Weights of a small transformer language model: MLP 384 SwiGLU.
Each number is 500 + 50 x the weight over its row's rms, rounded and kept within 0 to 999. Layers, rows and columns count from 0. Numbers have three digits each. The size before them is the row's rms in percent of the matrix's.

# layer 8 attention query, 64x96, rms 0.0584, rows 0-63, columns 0-95
102:471475526479478511477387504545462469537478496459460439541419438433565479481472384559488476450453531547463499551418518460478539498539445472506597531453545543545541587584467498552437575502401428528418529543488529528588506513521482431436451474443458456516435572547526432543465606476570539476
086:619518471472484453452631533489518537548510562512550495396486606523531490484501499445450477570524495520553414480561531406351491436462493465550468508506381460493456470475479521527511505519521427511542452457518523532519504498585458503571520481539501580470542517423506606514537433508535508391
086:519554537452486541523544467473516516519501479454562500375497488566466418479627490550439502456469541550600499475520514408418421508504453541570515554474588436486536497479477549519473497574581488554491428447469516491476469547519545547587518470547532492574391435467602450537436464521525569428
093:450498560460485641508487461551548554611429542505456544446553483510432420489524548480521446566527498600564556538486448436471498552529599508389480457549519520555485501513451542518563517554496499507536570441429473453464537414529566501489459590482527577532500502515514445471416562592461472467
085:594553493474455459478600491533480507514471596526517475456601548544566496525518521489512498406480563559505544474547447422405504464429421446491412535522491442478436439408453535515429412418540453455490528412551481555512458490534484555473520466565543569525579498381520532509539491456519493447
094:541456567470472421435475431479494494549513461517404636505537485459564575472544537482509473520393474436469468540505487521563487505527502535426565576529432448543530468507492470555467534494478485480465476590525552533461408495486484378480499396465578482426554563415456579442589486474558489509
104:565537501620529550510583446536432493483634510408576468509478568495555467565482404535472451476529570538503408497517438585474501502465514465410429485465557503470478523577485527469515545415488455536613483493460529523415451459519431539490488566539549540455526505474519572501520404518457555511
094:491468487534458498469472478377440468512475497407434506582512542521494454503563405519502599529505607394559446532516548557496588443520553503464587432539542533557502506494532473516470499419434429578457527447517475467482463410475506540510568524482450493395483452415489542472548616480486502474
103:512542485451441512480556522497459492480487552396586441474520473469524532554526589467551451525529512598475483445574447516570500494535483464630447456552474441500447509484510533496470471560447549399495542525496462564473522374506459470528508485546494383514477497468554395539385434513511562604
099:438437532574439464489429469491459472517485555570557572520409471459460634526483586479519452533486495507429508478464489440516459491487489427506457438475499473490419547492570518454490583456556496524379532514555428540541574472408456513432480562514479471524491477485447485518476432470588347518
115:509488560621554577408492438549524493559511591581467538511552593520398529539487538480443542521540551575493473556577462446526566566525492444528497462407520499552497407576483418461484537492456556508504511504483448483481522463523411505428497533480490465464411617415522496507477431518542552511
118:490530421431437412445542491490463605503565421431561550491456514467428425458542478505478386468539506434483420512511562485510511513556499537537504560492562486486578491499476458470419480589428560487536408451473570582447435496521511543552411519530459472551497454498521418461595516489553424478
113:557470482502491533554499521537520433491463554463482564478451466487506500533494554390524522405424488556501548524566487555451522407552574458571537371557492543459499446565536424549502443532504527466475461461456525414548507566618469555568487508522468488539574472556656525579488509465508487546
104:429516491521509493498470556522497534530457462516460446525508512530405472508535514584505436354470529478417561478506456525442468571443523519473495470474506472462513507562484529480426544431443438475493448467494448583497556468590421457625495337449480448455537523515476435448479538441570604496
108:568593536569433501445440493495538410458480466469477494459471447524539487462540519528502518530479469416520481549506479414478556512447488490523400459533468501492440408574459620597467549559617521461494452533481564533503429556439481505379451575420466422517550509439538473483511469516576455500
097:468426512504537480473460554529508463452419446454408504464416558494484550484481478494496474490538480441513484581499578489495495563496406477479615521486575545441558537479529503501511433595511518503571409451448569551491469474517531548525557506575417447451534411584642498509393514453519440521
088:486516522547472466487416444511479392555423498473496416443476402384469515507471474553517477534459488465560502410509556564493485559594489648504589557462616520488433549514460523490535529451442586514460479526464483498506549470405473459505474583531536525509462488466484409521530527582510447485
085:530391639483483500432493446536434465610396468510409487550498502570476493405484477479494475518510409462486533458543498464482397512597569487466511496468567513489541424538511496521542490459476502528554503498451487387511516433553563464497564506503507430417407480536504411452491560445536529464
078:417394504531496615483425455514562487567432530473542516495443400486396478587525530565522493567495457545495539446479537509614569560599527523450548498469518603535565527537454496462490478514430507481466561521456446441475571415512518487526478474509516530519484476507520399447427593471482488550
089:479378517516461506527364472499500479456442505495450622523457461499459518537438527632554448482518500483442552495481504610550541538599516552374581490474530500550502448485500484446495584493438494459451518585492472439466548469498496556547440556446455465476463482565529437511475566452456508561
094:561529483469391593532512381525496530597437590527419485433513400455565566579522448477485515523590454539459518601418524468434507511570471552422470507476498433500568388510473432464474552462495505458447525538469461473507519610533541491535443514484501552571526497519459526493525458472478524496
091:469560535504499429547574554502445463526581585568505529557559497521501467519464499428540386507446569444492483499429541458474491541424464453562427613457526547510503499544519583459454496514491539498468475578488576628457507610550493529528435438565526472545481506483474547565542422532584561505
089:473532438446438498546522469529587562480449492570523472454508532401504481496605492420501492510445452434476497527490510475431571422492476524549498560455487361426421435526522477516485514485561488461438466466454453588447487522566540528462568462533548478412496561517613472532578441462453575577
111:504537578510549521541485523593543588503494448470533511370445465472480537527553459529528435430465441461512477527483495458527445449531541615487478600561493466522556542474555518473575449450418492433559531584426503424476510524511564419474476469490503558405490485568492405439436402461521464475
113:537483540543502476499402485535459508545584437514492529538456523559395450484523471409462537507482498451521467437572525509493482484557551422512496430466540523560502588517534462413500463395589584526582400465553557508461457540473515491443525517480452599484479444573548574529405566556577513461
114:458541539548483480421558615529557490527504468487410504553467548456472504496574514495554521447412417511526478525453603483441504516548527621490529375518506487560471498608476469430496520486493574520456499522477581487447567537470547346476479529478521512439532434447513573523496458508497528588
103:609625532473543523472514437558379527525492534478486562487509533485518536469511523546613449638522491461487531483474556502394537463442466499452429526496492494451497514493497484505605546481486565540507480404538515405503489494492512529457526536576514446487579535507451398470476544508429565613
107:497487419588624450478533416456526538559462571613465515480541496511534489496437565512485494448533586544589522418483506489490554466511510548531491491506452578566538466575405466441466571539610527473458470500488431531512520576497473443503538431521576449577455493546479548544482623473498541492
112:560571485527418460595440448466513469463505523570468436454546520442447475593507426506570452478472492476563504406491538506446438467469518486418493494548559483378557487443526535452566509518502546515412513513496543505590541516567422554569524558432534436467518555455432437487471478454489369508
104:473503502455594494508558502475530516475532459441551384506573492467412480392523507484542483498466449629495533583361506478487488517514556506534493371563546564449501492510585561488495583518516498475518516454446477542480372556554521574501496514479489520530483556479523537492475518475557632547
120:340510468549537588495470374522500422458477481504410478468492528509541567491554443567494474532526503517416510482470548568461436397423496482523519513551546566471449502563547545479409430547519557545508470524517505472495478448548516490535435511459494532602500528485493508458382492574540500383
105:590464536529513496538472587363424459583471466540474457455559449500544502439486494498503469463446506474444451572533576530452428570427498448483442527354508486442569435544508511575448472458509486400519502507499520416490484440431459466378566447518449482499497468513438510468524495529508554438
075:527453535610509470526453537509411545469602410489472475543411500457491524533495376548496492598540517438588461482530434514551451482497455488470500503490503373456572534533523406438511463520447539514487517451478586476573439485464521483434524566494411431472564466560506534548396514464535531499
065:515466478515513479484597551503512551520465480572564470514578497534540478526388577461553509381419421488427504554518523451552503434479464495529454538556492499528488482476524447620573563541448446447573549542540442582577455513486402536538513467501417522495447551523444522539536360489483497498
095:449440552557480565436653565541476523499503396483540394482521488473407520479416506516470543487516484474468475469552535507496522507531496524518490509574584522501473457562577532459528493519474528449511386474454394507506467518479546559573595515534387569564482434483455426509466500541557572561
076:531553474511386492498482441523513441443520555523498511510544492462629516508453480482498381422441481497556490459437463442547474493503535527442481555402445471387579434463505472520500565497533401549439555534524523496562524510559526514552517494528594451431454565552538402483430516541544588548
078:524523385554489472543594478434554534587488594596523477424533509441546560516442446501513481429435478550550512541519552453488547563471405432495365525474430477485454515462459592505478564555459476482549621482549516541527565513472411516483536489490557529483457499485400534521525463464522515518
096:571554502430494447452505425486566420567488490571495539531478532549611513444507499462495592507512431426557570520525564513467536594525483487609550528408443465442455520484493501408487423469550517432382447537485518560441507557457447439455576534485509464461488469505529502489525479448588413491
104:493559480579508531585436414539497540496544417364555523497529517456561527582533418472539461559541601475520422509536523483472575417414502488512426554529520458476496505494482538489485552442540469571495508447488557533478468511625510578568397466541510520430506550447578567524502487454498552465
105:532512414521499484496453487466469397464530476429460534549544572564572379487525398535520555542518622429541538468401590550490475448519507480431583425509541545503487479486465517486552455453440349523464492505545469582443495421518513483530511544497484500414535508534561493518533536566471472479
110:482571468454442468426550491515503571481432551454568465498525514498491538502535569514452481478442521581502464513602377517536446623585427424529541392494453474476484523476461503500426464534504514534494459510500455521556516382538490466510488497509510373514524472454566451543477477579465637529
113:546429530486463459551468515472513497460436507511552621531523482523499611515501551478501442465449517478446462529497482448416444426510480491422504437518572473396533494504482543479447552479533518439381569451570396548480492462468449563509509522534480489467595502471386490576433416477597441450
115:463482514488552543544570437573534485546533544465484463520577506547434495498507452488557443512577517576486555520573463477513516609480445403491502537502514542498433467557502540508526440561468554512549470458439478525385495524534513462432465404416424496479410595485517554411380388492500484462
109:494522470440450467449599489493480563590489340446539526510467460430481440540444494441505454431510553463530380452533445490538460436531517544504486490519556523517489483542466461556449489506519584459562362399424508557433475457483492491551458561515431503583473489528539509470514495435524412467
108:525405481493518532518517425519531386549479518464528451432471514466514456584525504451496534377403461492472563539501536533393533504523534439504558466494517449444523485539497486513470464566522544533488480385512533370495518445612502577563462527511531493509509504607543385567486480419486466565
119:470462512483514596459415524502472525460503471432437476543527473507447495534508566607601415426508557543477534385542423470573481463639546496462523473488450511521517575556549492455526518470442490462458484478517451519465549423476506540617493381490458461529545537526553444451502534408482546549
103:516584496535473487398416449597499530636434502495442529467410493492530468466563510567568446580487463434544461539493526523496488487478497499483472493533504522513479476531411578483500572525580509477479430496473622488603405551433500482415494551366501479555517460481464475468549462538527458536
106:521437527471548536447456459558517389440434516458444445511427560555481552550483548436492473394516476477480545596441480513440519589457453463506579550506541491525554477382454443542541551511527605504527540404505532553444486459480451570557534526524397430507507458517540438504440471440541513548
076:470401464543499454535517474541494507523454450433458518492381416479534593510412438510531433524546509487549547489501445574473466482554474441414453541544514581479583511550445493574528530618438473422629527486510506534575497554552513488462472421508457475536506559515546499574453462511537546410
053:435543531456469520404516576561539508525574492493392428508494489477532475445477523464480518468534515601471465544499601457537506562504538507613575586518541460550423614525514506424490528436535481491391395538429455498474414470418460504553485582464503469502548475475548451510445514509541564474
058:407433568509437487482471528557590452506533493492457455512484559514552490480557485459416526441481516560506469522455471484443392571468532458464599490403516508565559506487500513484481476404516494499408446527490504497369445433443559405542499453417581485499534512464586426523522511530550566419
064:566487559482452443525394528504517518557529459495419516619427407467550440568482413508499486454546472599495480605449515559415477545507534506465579519450571455536454538473471515491540490469536465481441485521424525555496519490508488437435540513434539427521566479462559453530347551455490545503
072:507455432561558512485530446483476535496483548534467441510544408402569425582564428446590446519506487477417538485500565437514491525498518484499540548430462463504597476480422505531540571534616487543455612489492492532516487576497509548467474539538608454562563539385549507512481494431464554546
075:436498502554549412502553470519401498471492484587528546574540573518474515548478452497523453538491463297431543467475500503439481468497505402496455499527492459536516473536501438498420494638515491525493547502497584541465551633521514552446436498543481496534505530459490566584557453532554494528
096:384491474550431518557513521503468620561492471424558537450536477414410514531466444488525484521490551549516519593518567468446522438446512551533523504519511477437548459536563528445441509439487518499521483478436518569570375526550497485497468412555524557431420525545482575537429417415533554546
096:470523535507514544600538509547552593500515439524506649476449460485473529525477566478524455533514450469450516469581467421495488453530541586469523617517456461471606487513517443541597536513505543495569536527410540419530534539506495421503440535475486593436525550517476405458456393442521482473
105:531396497552493468524386497497528448481574462519438431486390455496450499481456433352471518474502526383541490428546471488543481478501525483548520478425532548537521498538544451464503525491480519444559434554500514448435415482443539511490567530467435542536469424503500501593457496569593592418
104:475540523451436482446506548526623429488525432478442447450491570472537465537518385513561554486495498496552523503460536419424539509538476573461548493483549446560471403600456451453457558461455501488429522549464580417504515525587488411509523469558581477532551461411482536519517471402474493573
125:536563608465553558417579498506414520425513519451486443481489457553521478499509496503636494602536458472483479500456467467447536453511442522494349433496488531453508556580479493530641523445493576392473441480562496462497477475536486479446466457521467451473563589513480483466492505493420524526
114:439546522525488504504426457501510577514492562570467495450588588493490470496489545587536468423473513531576564450404509513503527489488506571465488606533437523583508457522467496438453566577540518476521471397517401587423508485441502578553553373431569568546488464590482504505506534498510480494
143:473553499577443513529427422473562446438542578457408498419436447505500500568466467490559448434470555455504477473521553448501428485467624459397481524509436503415467385450525574419518526499492437549446564510552520564462448521521421499546520540463480440521534531416469520478523502510464403517
121:557481464429535475494522485493444492484600514433566388497537582467421396457477507419560516590428460626473486511394482497539525493509518439512500441541462518482486490569535547478489541514549451496453536501477491475514422519525532576489517467498534523531383619506580412482497517455573540574
114:432479459549509528479474402540542410405504500546452424541514518548522576565535550566473479524520521513417439428600516498402484372469512469500528516510538523520453471579492558542435380525494602482482475561577499424472484473479480545476525547495458533483467558498463464550489467517539550368
108:543516533491542456510403582397438538501442565599465546400450499507573492465532540458406482564538473497510456505487542499427454459403568455508469521380447480417528424511587486504454509428518492510443530486541483433494465421420438522473551468554542513509532486556561504525514465584549443451